Weights of a small transformer language model: 27.7M parameters, capped logits.
Each number is 128 + 24 x the weight over the matrix's rms, rounded and kept within 0 to 255. Layers, rows and columns count from 0. Numbers have three digits each.

# layer 3 MLP up, 1536x384, rms 0.146, rows 1210-1282, columns 288-383
165169148118154101140103101142103159141116109181145146135153105125109131162141086086104105101131138131103127095147092113159128085127140120152145149156080117088128097102145121114099085140134101115121150079126117146102100135121177121163178174108181162124158167115133103142180117147123141073
105145119103155112115091154098124101140134143100140136094138084107072114140152128137121170103113125142151114108129152127097127113137105131099156162108114111100120126142114107144139132113105143131169136156136123160157150106109117125116131143092141084135102081151146132131157144160104143144
143159149132138095118129131129114165089114160158091123135086122153069120124166173120127163134124093158067118167115119160107103132158153120171111113125121141123131128145123106103144122155143120129110127134142131191139135160126112128105120132110162101118119138155162132128100131116148118115
144175110123119162129173137085168150133093104107110118130118095139122124140148130142122129132104098130122122148120128096132139119140154095141126143142130129084105117081143116081154121119138109142086140124131138103100153154127086079155116131151145159131115122149116156095138072139131129107
157117119117143099118149133116087139103121139144098123120121074149123105141117157087138152092136148149134122122140127187124119076129148129130120158144143133144125080117173137147152138183132175092159128146127118094068104126130181146149119133093062190176140117096157103132094162153119157114
104153127122097131144140134125119159077130144114086153139151147125145096109135126181106166131149108196114141134158143106125138143123133120160117182122126141124090146170153112105150109148113119126149127133123099169110173164119111156124154148080132127109128144102122160133142137127171090130
110123094162172122161118141122116151131135120113121158120118146147152079133181131150149130162072132119132095124125137124125095105142145143120134132126160107112119121122115117118142123159156130128096117113111113110158152110157167112118144107116084130143170155094156124144099112129161098115
144125155122087123103132133120108206136117129131123158130124091140070148110064126069089108144116125139143120075116169116123068136166124149112119120106102146097135127125143117130112157134119111121161121121146114081147136145118170163168130137092148164129141116166150138111148091156091149152
139144088124105129150129087097126147127140144153148152102134142169119117168183129129114138108114144149056142125129147147117112162087139120145105091089132118143109120094128139166155161135154143142103133092094118127079088158117127105114118148121104111153096151136121158128185170152107126087
136105118146144161097113187138130135134135131140111145089136112131130115145123108093155133168127138097108151097148138116162113149117102093130139140087086151101118143082126166094134164155098136112106116089120128137162108124139144118129108127123142145096116136104143167127154130162139145051
117126138140117127117099126098113153104091154152130153098119119154102130118124109103143133118151153155103127149176125103101099087100124115142138110134141184120139111112136103142104147161098104177125130118102150150108147126110109118101104137160125142133145154099104135111109112130140134094
133140119136170094124124148092153136135108120141114103126125125145134183120128129123119163117144160158128117133140164097149134165104146123108126176137130084115133139112126148099157115103124114165105110145160160154143150121105114166139128137127140109113137120160104146103108107105138105115
105105135126145147149147153159149147081152140091156130157175150128141171120109073129161141128140091131102148103170136096095187168114118094138147125148157127115108112094100150086177119166056143110161129084155105106132117101060122129117144140140128127083128148129119101091125112150124084093
136141141148129113095157096160124116131093137138110099163128120105154160128164135100128160155130114060068134152132131121153118144137117151122103124136108119122118125125142144124139115142174130118102141135123148176127138113131142118108150121132092112135101137118111143107092154115114211140
152100116144161108160138116110096142133095118130121125141136116194127155096120126157090119110157088185153096143101124119158077072155111182117100134122156109115129151112112130120119123161141126112117124111135138091109144107102150175125172074118127129090141104121127136175137123158124093158
142099130137084124122149145097124085148082099118119143115153138114117113110135152098111119140079145146094107126117125118087140146149100150164118104114156116116106128087118130124132123129133086171129159135144089131134124107134110096129151113110140126111130142061130140134123074126094157083
105100141151130108156170148154131134122115111145149164120160133088084155116192146106078095150162168128146151134117098183156139104139116155107133130116123161138140153084135133136141101130119055137117093164126089151123153128119107142171135136159121142135181115122139143125118122135155168162
143111084110111113134124115148140128116131155175083131130134129139117158174123097153140121125106128080116129148139178152135144145081103093110127139137095193097120130131105136064141146113115158143093097161128129128140158145119156101146173120130164123123133125156114075137124145129119137123
094135102113122130119149170117130153123098115142082137154133142130114125136159138120128128165083122116103129134089096112131124083127141179132157175128109179170137117168131128099132125130158128117135157143161179109123134144126117117067109098090102127134139150150121135106083137103099127126
115122111086111127136103144088127125137124144101109091144165127112139151142165128148140084123121136124128139116173125122187147131085100154100111127114130132103157100106112117119138069127140100121149139151167162116105161111119198141137158165135129081167189113127115153116131134119125134091
137159150155167130118126142124135091132146143138165136172138170145101098143165114101133124106144148183136120121110124125070137111183150129126117138141142122121130162133148135120125109088106081103155147125155129151116091161150164133132150137145115141135154151101131150129091161136156116116
132171132122112116133078136188151097126141132137104098142135136088156110090177082117112146139114181102124141168160191084171108165119153154121123088108115155112147078165144072125121177144113091121167133159083163115141105140174112109138088134152114134098121135124157131105101110084107152139
135134150182101122084094147132138159129079153148123150149124123122092126139114105148134128166125105143130164134126165137099133151120168147126165097132058113100096098144114138105166160145109107110139141094150126130095075156134134103134132076151166168101097120168130174125165118147151124141
103164093131129124143152112117147116089137133127133125106137173116096110091136145124136161121142137168135129125131106107122149124090153158040151176117101136126145159109141178120120118151112122116156108146179142146157094147146139124117089120162100117125140083153162135119099127112124171149
112174136161113135130120140089112126133167103143127161131178114119124066132141097125188142122141104103135125106111077121170077130118130150088139174139123110122136109159158093095168138108118092149134074130144091135147113129132181117122132151120091142104141107129071093097119116127102110113
129136091112103131134154183178155092142103096165148116140150129104139113131108186112154120117133098157132152147087150137093076131124135153100123098115149185098100112161174137155151114144101098143109110149124134120116078131107134140157117091159150121158174166154143126160125126065136134159
098138157095097145163153169134141127104127125128118132118125104074120109093124151121124127135118118123149107117130157159108104137123157076124132126091157135144134168131109150111111087131113115098143116082098152099114105108112104148163137125138129121131116097157152145148118082150135138156
131116130113120147159138129125108142134111115108123077149144135188166111141121142105107122109129110177110117182072155100133093103147136153106063087116120119147161130129154120153142143108142104138130149168168096176126164116149119167122097127113113117186106156153127174076135115066073124129
160138120108081209125075150121132116124142183170142133147159122118089147131157126177143124123111100145172093168122119106125120111169110177126104136074132111098183128120157098112139097128151186111155143100071137148103108115126133139090140157123097079139148137105135172149132127091108125114
082116150159117153118151139101113154114139110129130100162104116148163154110148136131118145090145100083131121134127113112155093110119123123127138144130105137151138105141116048119168146132094126112135172119129131120113094091152131085121144123135145136093106126142167133132125146081133047171
094127169131086134159125182125088127146143152129118092106104115149141118141171103113099102147152132111123116096088177122093090115158090162134099097111157120097102141146143126161122169097126147133133168127096126090136122096143103100167132135154139130123130127163082178145156125157182141098
125122143099147103146138118121137129127092149122145104123108129117090118091114119144117155086154119122124153116121138112144118094140145132115122095128121105152152131178156151113142124174125145155119141141110139148117159167156128145146200127122105110116129148118158114166151196083115106070
151129097124098124153145132091119126111114126148151126148122154153127132122162126094134167103094140133135104144148123088172094193165114117122145086135102118109151131088110098137132128163150121125146164114089104120120108110097139183130162055121116116108143100115135129088132144155142122127
081105119124149116114143098129130133147090099148125089104117146151090116139107125113118120101130131117161112146135129141065116144081121162142098149133147130150141121153168151115117116118176079162102042195123152107116111128103075159176114150107127171117165098153066136116129122129141159154
147138145139108133090149123097155142136058108166115080122133125116071115114140108107115115127095146122104150137134145105143136122113120141143150162168164100098168132124129130145117145145144175129131143151126123168132150142096067139148088117113143166162153168110163128152117146140120160144
108123131113133107164117132103153155128099131163103152146129119160128081154108121183141148131144115154115128124150099093144103138118157125129153148110121129137120154174105137126161112154098114123133115133098147133141161156127065129134093127164136123159174096128135146138149115187080122155
142146094096122204137149064078112113132103152098128115154121106096081127099140088103081108133126132142125148139131127138130171183129126178160116142124089161099102111114129177132157132131093113207087136150134114114121184109106112170079111142137165128117108130171101138124140144134145151122
133129137130169157109157130138132124126131121120183135129139128089097163135108094151123126098124105151138141176117110107149180168118117088115114086122117130117135123158140119079114127176091172126127113070084137126130140137123136117130110112127120085126138115156148081146136117095126117093
170106125169143165125132132118117140128151114114134128130093134105090140168101139130123122116134126151169131124114140134137107118137145150113110110120148121122102164131102143110127134153112128087123117133161111086153139101092141122076127127137113127145113088138124156144114140184172098119
129104122155187145155086171185133133137117134104104104135174146165158156116092100154076121107143074077147133139142142150104107131108111068113123107110164156138128122104122121129137156136114115125100115115174067126156172173112104150166142143123094102169151112129101127139137133095131108112
157132141170107113135107119108112168134152055107157143146134142120112115161127127110134146128141160167107161090114123116128149205149114123161120137148121128135091079152127154135151160143134135184140160142114117083182140113122110086120100126137116176173134092104172115147182148086135145120
115188129172135157120129113116136126106150132104151132126147128111122104110085122151173105126124116128155118115169126101133138102127126151139130102104163124153138140092148145169144104143140137137148167126116110137108128134100166135175123146167114128164146129111126119107114119099141155154
120117128142104121162144100120183091102127137141115103141129105125144144120082128127106109141103150168153143130144122130132147139136137124075124100109139115143119133077132116101131109128122119114113105125123104141109117149169135130135149096115155090116099145100090139160092146124095058137
119126093094140131109105116107127178135146121125114141136143120140114144157140149158042131162124126131167141127129086146140147093147143134126106119093141144085150168159124126136172151112147114155115185145123142122114114161115108106106158169083132129126178169114091136135153101124115111168
139145092152119090145139076152093146111145149143117143135147160145131135146139076097125121104106151142150163112121123122176105107105112116138093148128126100152094131148146104113176100115108121099136144126141126121125081134123144140107104164140116161149128171137115153098119136120110142113
110147130176121148144118161115138115094093113112142127155145182144116138134117134149111160136127138122136141195138086150072144162140121123126106129145153151146159139176110088145126130102079100098113128139142117118100086156085139071131119164120161094132108185121145134149164122128130083155
107147120098069154153146118101119141145162079105131109107152105146147161163140097141113119149147110101086154107106182130137127150131137157134128085132158138146135123126122114102123183149161156140124145112103137117140095122174149126136135134130114077158126119155147122148129123110114154116
119123081139113081131077120150150153152125129126111152146138142101138093164118131132130123153108149113133092143139098125119133092151151126132142161134100101125154143114067104144123097124145153112136120150136113078136121143128124106112118105141100135089095143150089148111103141157129081126
163151111120150095106106138152092111131135146149105096123143098110140164140163093112134147112147109117084134136122117095142142125120111106160096150104132141177143087105133082158154122129149129104120140127089126104133108151118078127160136125140121130072129164142103100123136125119146094072
126143153091165105158133135139114093104123144116135163160159113141127134123149126125110109160137131128157067139122133107152173161107105100151130131087135166139155105139046102089134140108131107133127149132131173136101136134119138164122140089103134111159160123128124093141123158123126159123
098114149109120123145165172115132144144157119098147130157121101097125105130115151121097115088130153084126115143129146136153122097099162077132149146155113121064084140127131149134118156116137151127095137140152126086131114144103098119142105156093077149121098134153133129148139154118120119119
134104093094125135157137089163125153127104163139067179114162138098158125166117146111194142138115132164142157105143070114118138130144129124120135135122105197113110141107117168156114124105085098113138147078127171152092134136140084096128090150116143140086138112141121149129137146108134162179
127094108102138093115081123113122133078123095168109114102136129146154144099131085108129106107113116133129147131141140152096190108148146149157129106136170103153103172103108122116174056153148140110167138132104118138098110159103126126120118146142128144142135174112129149092115119087125138143
106095114189082102175133126122144144098144166108149156119133095128125157149138118123159141145138149129142095155140129145128199141105156146168106131121147102115127066129154160113134171176133127125109187133094092148150127138147139196073113121109088176154189155124092153173146156125083122123
109144149106119130103159112126135118109148165141093125133140134120110136167121140124147125196078118151116098131120096121110140157128107088127138168139150108137093171115117127121077149118174150112129108105105140124126115124107134135143114136108131145107131158113123136122137140115131137141
112128164120096094150091142081055155136151131095102118118146109135151145110143180127096148165136150123149172080105127135155130134113130148104144128117100145133120134167157106167128142107114132142131144134137146120119106170101142122119156128084117150179156166109129140166126120132159147147
097128153136110155123125089160115160138093128173134140111096136135129089170137132106092192124160139181140169158122107107174155152181168107128123096135123116124119127168102144115109114183110094126123144118105149132074124126134159123106142122130149127117117166103166100130128120130147099069
151171151137141150123102139120136100122196132158138149088119144173119076163133156118124128135113151126102127105157135074126117127086132110131127145135101152131069126096133090127097074116148112095121092137148133106137121093143121084126104138116094129106091125091154139116128158113097171115
130130156176115130076132109125115105141103154095166109155126059141104155108126130105138165133111165112144109132127155172123132130142174077162129141122116134122114086126124166096128136158103155136078100120149164126117111173104136153138161098111105155154152122151122159129122170123167134170
124120145177159109097154105140149139153138091094162126127139139193145134106089093149149183083146101127143153165093125169145153143082196116158112094112105117150152151149067144127090099130137122113129160106125082112103146087143128143177157084135141140136145149109147100141108153079082111107
133131123172092116127127145104114166154132115157168117149113136137155095132105148114134096136142151085146146136125090166174112126157128136128147128137092114142127155135181119145136123166127143158091116190131134108133098143101169091080126140091137128150145146147152137123127119149140115104
164178135171104107115092119069136134178113099122109134132118119152111170157132102099120118209119142101110152156107141159174098156121152140161162150134131088086110130132118116127168165103146129167114160141124135144085134100152146089131153103108189115129119141094161094131139126097191127110
158140122105123124106179131162083064126121114159106096162121099112102131154054124081131162137104113111128144141134131115147123138140119094163113164119123137181141125170136119139081106098168104108137127118101137127114119128068122126134104138135125128127164154158180088147114182147109129175
083152174117095104143145122117114110132146131110126135123110126104158134118153162128169109130121108116118094083123132113103109115123137158139157121143131111106124123113116122141121168153130115159157159104113117135127129160137129117122142135114060101142107133116138117130117143104107109156
105111114134105129151164123080114149107117093150144138105091156131132138119168129108166119145126134116124099144114168117087124123130117115118128100155133133114152125156142128107120139145150111134140107143094147137117135092132152090156096062129122147160203167118171120158113079087130095060
087116126119128104098122139133139087125125161130106076071127099126133121178163198114057136141119166114084119114161144110122130091115116092152121072154120139114132093096129132134113155152098130156140154103096074112093150138133118141167116132128193161120129169145144129132081125088086094159
121094141183105066111118141100083104124138118165144115118127126138130104125109123152085150131176153150102099118150141119121156115078113132177140132125146140126092185161119180139137153133160203117140114133117175116127154129152197119139148154084129137176176185120134138168144106138129115087
117132160140107154117114104105130110102151149138105132152095134136139145094090127164123099178132102138118133152135172141137113124130091130112111153133117130052110147092092146110127164118137124110141144114107136128120154124114174125142062142157100137107123109102107133156144143130138117146
161131107118094143118177146116142099124158154123108121142143138111117126139132124149133139103148137145125145128131095109146126123152122163187119138154153096157113149192125097158160148068118093123126156165147117169091116149120123134160117115093089126096146070157114154146089084103099126149
123125092118100131124123153118155128153136133126131117136130142104106099134123091133108151149125137151150128135105123128147120148128066122145116076130057119128114169158144133102147121165083156145101131146147140100151097142117163133103148107133145145114186127117099156135121115134120129090
138137082157150137133126143125132131120134134120081131112129080153132138130130098132111134130166149191148168137121102144140128105151109169126150116091104144131143087142162127131148119145163150164124140149115095168123173116138128146113115170094139149114116146127113116102099137131151116113
169119114114098119131105154144038129095121083132102097108154117130157138129120076138167107129121134104152116135130091146137125121130089112122113149132164083133102113150153142115107114156072099106160141145118174127178124189199140120096111126121161103101128150144174154163105185177146139115
147139148139109157140102122130120144160154119095153111153146140159129161092133136098117141143102103128163129132090107108133103124153108119099087111125114142103146139146158068123127133134125098137109149174128113071099125113099138088159132142136114122107131112140116106103112093113179129144
# layer 3 MLP down (transposed), 1536x384, rms 0.0726, rows 1210-1281, columns 288-383
147147087133145105125145096146127168110101143148155160129085095190103117124130145122113099139173174128127135098118115148168176152142099160123110134124098110146169172161074136097161121141125093134105139112176150102117117116168125113120095150107111122103101133140130099151145151156116150170
151097106110159165155118111136122132144106141100140133128112120156126141141132182113161119168107132101111163128103114121112143108110115156131106162093104125113159113160107138117097134116114109133124147129117152112135132102140148127142105104108129124105137110077122096160161124160135113160
149114117115149068136089140101119109131126138094127158090126114126145107143041141100138153135107131164153162127085109096150160152072158148101138106071156151113111121161124119122127098095120158109146132129125153122118144122137115135181164116145120096110136189134135159120096143122158145147
145135149105142162156138119118115131117159094113144138095141126112105103109131117125126131098130124117132127131128064129130099146135138159145136146124119121088110134133144131115120147117124091142095147112107104127126122114158131137072126138140124128107105132166104122110091134126120110120
109126139129171108152122128112130104115134127108147128153170132154120171150078128114096091109119100138143139083161080127095099157144106109104138116118127126161118111131178046155107164125154074100131125111110128129070150151082094112147139135101144108143131088105165144099174118145127111141
175090122110114126094109133146135136131097073155097110097153115105107142167098143104140142119143136129149104132112083170114106177138103099083112097089149142126147140116126120112076137157097110098129116138135138102127175106093141086081132117142087129152113105121165097109166129119103150107
104125077108084139130158126139094110154127096134114102122132107136133181133150150131106142118154143138117157109147137145118119137155113157157166128159145084139148107105179124135146125193157119137124142175136138083126145134070163167085138146164170108119108145159120139070118126138103117128
144128109106132119099167136117137115074151130143128135119122158108097102117097083140064130146123100106157126049139096120148115107097118144122170123153101103147181141171140128127123106115102133063125171056085160163143175097175127125122126129173123126183098133115105125102116105184181156124
071108115133109072088147150109168115131135142118116106106136142124158139112150132115093118166126166107102145128131152133126130103114127110117160126158120143130146137149082113139100130063103145115153122131137086130136104090132148139136136138122112129098141137135105136148123139133147113119
120146157096117117133152130119091119129133096097140145119127107124129109157137143135118129141154154133144131139140117134130115137128124128174111126096127129160164141169144142099131128116165131140156090113127165106159167136121119120135146169176076133109127079163118122081123107090093067122
138071109098129088152111135128113107108143113143129147143164077099103162135140137154113122164121130114078151165086157152130183139152112089107120131093154156105113131157131126129085150125091160136125117144166116093124128138111136160129139163127138094098134123111170081125135114067140191098
108114118097138198143113113127130130155114119153115128119130132118164129105111086141128109127125105146117145157129144154127130141102166130143117167130140156138152147050098128159112159149136135129110110102105124153122109157155116139113141137160098133100121161098138110105142146145135150116
158083132143152146124132154159166127112126156151108144136169105155115118139144159100199096137072142115167121131138114127102075147149111141114180128088124131119122142180133102111125120071148152140099156118104116132122105148142100121136123164126146163134154177122148158104126150099098163160
176133125092127149111131117129140135147121089122073108121113143126091112142114155123141128154129110106132126137134136124098128158140145153140095092137123129108161130109128151131116134115117133112141069085135123135121164103135144139163147111138134125134138158132135124140150152116126105125
175126151123187155150113146116113124106155127096121142140134072114154135117089143155112143133158151145102146134109098121174089147122145121124147168127145105108134107124114074129096111084091150180140158107089128144137145125123136134132115132086160114086135098146177120092134136142132144095
091094114144115149178109099155087131084107100113156090133193117136141096104141109151104125105148127172135126107156116148132126149122159161123101158136128142124137094128113137114059142091081104108126116109123140099121153146126136110166155171175157132143124135156135116127123153125173153115
142122106135135157121088165156151099153115116168110111133147128144158134124125125155142097173130135098108094121126138118146164132097084110167116136170150114164104075128116148124121101130160178134147172125132106111104105150127143130107134154112136125121165136116137130102118116127114137166
171103125155115168122149116130132132141140142112120148151158108148154099089163150095153102076136131140107118088139170098150105173151093144084123105105123135125138175161175084124167131134195078122142137150116059180138124113169135116130164151151125088129097120144074135098126104082094175139
117144137121122079114130156128149163150126102128109108143141129144105148086124107079111166127098116120152180174139134120123125111129145122130133158139143063146145156118132104076143117144152180095112137164125133160121116120129091117101122122116075132096141114139108137119143156100108136143
123131119138115142124162112092138157137092173146175153147099160128162118081165125146109096126139139105146122144099144134107130153118121159155091118102101149162142122162122116149144141112130158130084112111137115173131114116110097115109144128131122170150105148147139144116138122108164111133
146131138137151147165105104175117149101164155115123124174139113144141154146105067156099142121139144101130138182151111109148122157118146142125172076136122149116152126118131152158105128134105142125112128140138122156125132136138141124123100143118144087060085125165114096144123130093126148131
164111114115125124116154139158159165122108148126108127135123094122096161136134114134103093115080124148120075127110146109129125139107090105136192108131106131134150144169052105095118108155084154108094090108131111127166112130149078124147139069075116124132107141111178156091161111116122132170
132077118133073122118146142112146134114118140146114103137082116131127106157122127102157142137140144163160146112092135153119123163106160147115164082153131108134136167074143124104158121114099164159143101097134106127124137152096097138132131103119117123116206096128181146132144153126136076098
085094122198151152130099152153137150154138169114148108138062109087181117113144114121104086090122124132147118114122103132112123133139101138128151114086170157121176138154100109142105173162145083111150093097168133086133160109136077137169184144069107145130161114103183140104137139107143167140
097177058097154133122121095111116108102149150138124158089105103119121138124119151128131200143131146123125143110094102148143160130143144103112118115124168132129140153120112126143096157068115124182136147125144111117139080136114117126099138141124157084122149162088132130130149133147092140153
114133117085099154141134174156149110115126106147163116098108158122135138089153099144109111093118163097126105122128101130131154106144100151170155119110116118118125150106098097106098136127115121131156110106116142196111144083175136080136131103128136151086168124175131133118140125141104157121
123121168129137137114150111136101155129119109117149157146145175111137128146096142119112093185152157128130121108120104096115108107167165103129118116081125144153158114109135127157123123131104134133113154119134146142122096150124139091151120109141141113104156148145164147149105120168127095175
169130170105085136125129169143101108137114141082131198162121123087180100086134100108173139108128185164139100158127106142120154148166101133113132158140085101151097177117112132157145134103146090138114122092172124165153140117165125123168085107119133108122150125154133100123152159093126130120
119132133135129077168106114163131112150151103116082092099097067110097144129116126099158097129147146106145087090148151147135142144167149100108150131127134134105116113126112102106115140112138141147154136151122079125104140111137106133097143114141142110148120156133130119159116123138125135186
129089140155115127139102125135126109130097138125137139089099152166181114115127161141129132103132119141099104096138104148162134107115183134141098136089115087137105137135052098121190152146169105149114124145106135104064134112162141090123116131087131125113133123109122109159140174098157132112
121143133108106153135137168139112165147101158158120124119134084111138075107087115075126081126107134111149116125101126105108120161116145130134116093104116147122110161101150094121158152137116122115137134179113122147107161164106150121135126090138120093124120154152094141132139147124153117104
114175132106138117135142139125174112160145140135138112121120118132132152169145116148104125133119159135131135152120147146122115110135114073106128132155151112095120146120138138122125088149088193132128131115132124122145111144105150153132120120165163152120114132140123110095119069129122165143
114181103086138125137154161106125112129135127105112142151170100128156142126111179144132137115142144129108111139130151138150092118089151082117150113166126122097118135117118139145108121177081149149125149120131082126139150139059113155098140110122087154115110108162119135120108157148156149138
159087132141131149141119114123139115168161119113115140122096160125151103119111147095167135185092115103091115131137129160135120142154129122109117156116091115100082140137148133137110142107114105137127132125165137147098162135078118119119167121122156138153107125127100052103103122105118184112
141095128121148144126119074126170205118120127137111165136157126110134117113127107096111145110147122117142090120152062103098137145126128168165125128146139146076135143107119150134131205175104137081119129142133082156099128117144093096133153141127114182112152157138148138127146136146146137133
103121154103165143130123091172100124174115099205112152118133126087123112142121138145144128146097120181076148121139107106115158139128102153147131134121147115126111099083158127145114124112119131110120141142151105133156162159128141077112143113148131067129113163180185097080120123182135087089
111112142160157135133137110153114116103149115121149121185121123157154104131162112125137105116115133098120112106161152137107177129098126146109159149123145110149145179140147109113144124065127155153141140116102098088144133096115116149106105141109122123142086108093103124078122124146118109122
139117068161126135135139117119101121089147090106090141132131137142123126170094128054103083128113095145125173151147145100136098179097101140066154099129140143075150112105136140111123109135140162174183109144109170112125130106135108140135155148142091146185141146157103120104114102171120117175
133144130124102087125127117142116083133112129116144095158140131098153118134111123128147171101132139110119153134144087137160125146136141093114145192118141139143105131127082089097166103088127123095118160145130158137126128127111175125148140189089126102117125129127099101172142080127140150171
134147084119098125146137158119120120072098131136139162104144116154132128128076085155156101121137129137145111141139096073137176101141046139134141084150104164148139166135135149138134180131120106157130125101136076117145107162130130128087101136144148109096131106170142123114175113129113126159
111103150184125087124079105158148153121113118172089109140161088112065144143103136104092146139130113068105141132177122121119154113119167165131159133106126111112101145096138109131114157138186182109098130135099152124095157130162136134105147130100145141103119147100124154162082116155141161126
118105135151103144071128106149166112134153152133179113138114142145127126095123114108142094127147146111127142125116141125086105135116138160132175118164108090141133110153131111097117159087100059103170135128107147153102095118147099155134143108123131090108124122138131162157119159153121136135
115124149123128106146105142124146146120168138128127091098081144139149133135116138117144093167111121134150115148109104151106130109103179140131162096196083155183134084139095131136079153089072133163127069086135116112107197125097129104129146164086162117148103147115112120116147122111128119132
148177125096122132125148107137181155123128171088151134156161120114148156180162120176123141103120127162113053127175124100160141126119128111117153115095147142172096137174102129120122140132103156116145095168112151079127145088082117140128087119135136101153085125118165105115125129092075110115
113125111126098098131132124127163095119101127130162102116107124128168099140156152141133132144126152120128120113086125158095166149151114120122165135156151141108154120153151121098093118098115091158098131080188151135148130137122142098110150160174131142117135160121147146128096123135169100121
185135102175160103115220122153167115109125164095101138145097148102098156126136129101096139156144133125164085116147127110108144154134116116110129114140134120135170120143157161147121136066077144098159135127130116157118145152097141080109106159143125108126125160141161143158112099124147135141
146119127116148092146120115129132140117153174136182132105115146133125101124138113126155159110096147107129130125170115103212142103103119129136150130168143138107114103123115099156113133067115161178129090144109108155096129148124114137113161162130133148119143096109082114138148151144143121132
153122156125134131175092122131139098154119106085148119143107123138140142120169143143131113082131132132071130129100124154074109145130143161111111146126138123136136131104112099154139170113157133164150087134098133095077112129099144169150154116111121171123102129128098149142103146115121112117
174135081144163105114129135103131085140119155158096106156113141138138124131116130109108115097127137170108175099159123160137088152160134132136146133160150115138111098103120101062143135148188209101161101141146082142157097129121066103138113119140145132147135160103125145110121112151137128141
114096119099154104124094118127189173128124112159147126148120099140134127088062088103158145114081127137195169115056143148156142157111139160119153076120123100157157163147103124141134116100137133162097172124093101112092127115131120130163141165115113116152116125096137098111158108156098080132
109097122153142132112148078130145118142140108121146095116130104175117119144119124100119112122195107188140115125124177164140085151098114147124162166124129141103103130150125141168109146123156126133129140148107140125124140162137071135102169149163132149163148144101124121167183117125134145101
121102170144108094123116131146129133115136089088116135146121119119152130153116161164115112100110151131139080123111143152136134167152095174182122130105143102121092077129147114155103153159147141171147124127118132061124158141171129171147111123165135135139171156126144180139136109144164105131
118116101114137157161112068152126112133128154127148119120100144087144120160136114151100127183115093103101127137163111150180119083142119159182153143079143120144113114157114183125128118139133124082117137088128156105128120102141090138107171123086142172122105136072119155161128179125110149142
131106172150094114113147115115132119155103130139082130101122149119145125162145155094147139113119092163115175126103116121145101125111146122101115135119094126151099095129124081116134101115098106116109102128123149087114109142071151145152108118152138148087080101126142124150116118146094096115
127139147131145137102087144111173124103174108098132142131125104141140158104181128132104097159097116128102097150131151135153158145167127113091114110180117097119058144173151126133158151103162148159119157110096095136129107137125149141158145098155118099079127143140052097151159157102124126116
130124162131120191148085089094125150180122114114143125112095165136109144127133132137135101160175125150124086146097137133171144150112131124103150130152132114146136115109114169138135151092119153139101116097146140129088131116125131110143113139151093071153132126115106109131121127121092109135
122140139168158118145108114116143132136117134140108116070099124147129133141102103127109127087150122145165125140118156100190135148132166083099135095162133124108132104136143131173120112089086131149127104169106104150162170141109150156118174166141087083132103128122162137151144101126139147121
109148112095136120169129103137140076151128118151152134181094113112165140098154101136129106140145082129073124129143113096129115164110106146119152191157118130142156134161103108140157124097181140119164127127125130139149132107162109149154115141118151107102129141095122153113153148115143121166
127097130147120131084128119126112092144124158147126123095136149128092112134097168102118147111083152110124134122143117127123124129114126139115127099073094175154165141136140139127119119152136163116120159109154144132077083117114118128106171160126126178180156158132093098138132113144140150135
099122111159130112108089097117121124153092110127087146091095108128157124135153108095099145148124118131152127167090091144147101155152125155113152172125113115100120170120202120117162090091117173128140164149117103154120102124115124117179141170148118107146123107122120129100128142146160149126
149143105155142118078116135076120121135134166132116133139161127134179140103087104146114135160126088096150138090139117120136140146104154166113134114120222141153111178175170095131120105123139144176131136136122146093113130123122109156133141137114117100138156178128106101108178152137141120147
114136156159116116140156155178123100171146124158128106141089136178138157125159114085099114155083139128113121151149133154150084114110119149161109080145138143139151100096120149126140076091132157110122127178120146080128148141150145127134127134139157126124140150140091128156155113096143099126
123131157091112152129160142132157133163099131108149172169115175134138135138145119139124106110089136098146149164170137110132129073139157149141138172115128129175106140142165126108147149096176136152130152114151168114127152087223142083129113144138083175154115105099113145139115101083104112110
130147130110139170146139105090155146131120133159145150099117165158099163136146155130124127153110135094158086111138134141130138122142151137129116155171131147137158111114155122134128111143132135121143124121106144176111133109151144132114126154136117143129099112153139121094145097148082159171
106122114162134074129165104069122153103162125142169133083162156100168111108120127138152135103147094135119137074143127145133118142173148119092133118182140142117136170154154110109154179105142128127082113135117107106103134136105137099136145100129125108125132172143121131138135098163127101128
123112146169125114118168135098131064131138113117102114100099138125078227107105110145137133107071121178132129078143153130121125120121121090155115141168140138086167136142141080084144136129110125126146095141131111128140161139127152108121125128186136129115111134138154131151142098168123159128
119087090105156123088133170110111160136126153151154138136126153135111099107127126115149114164108168110122147122107108178183111145122156133094084133146174152153110143136129065130176151109120128141112136119134164105103143092110142089152123162117118148091108141150126124104125140162128093159
118127136145127118116121132119136173124080112092148167093112120138148083105166152162205131124154092128153147114118119152104081122088109142100089110144163157144212127134163120137129088105151154178153169178164113146144126126144132134131164169138135169122070151136144120098116102107114116126
150155115107198103123098161121142137084155154157127148159114150089106155136124125136105111125206110134112126133100110128128124082135099095131131088141087066144116093101141161152142141126123143157144143106128159137167130121153140155135168160066128154123122117202135106102159112117119141144
127146109135132120097127125143113145173136141102117076098171097175098095124106076169139166103148081133135140139139115118122126142125127130113141180133137163139119162161179111146155154157123158160119133131099116106151093096135117149118166112119112083132118135123106132139142126112096129097
141130168146118127141122129116127170135151130126119092133135146109165114140105114134154114122157113115119134126110109146146147149167117124159124109121154096131131182102127143139152145137147073133101142123117168130168101106087075104131146122105104153141159156091197110104094146132149121112
134129136100152139135115139196110133142079155113147133131099109123151150138123125148144094160139102072143143163145097131108073130115129142124129149144152127108151119094120070128063157131063079165133129138088106168129117097136143106133124143135136092113178123188141130139112173144092092132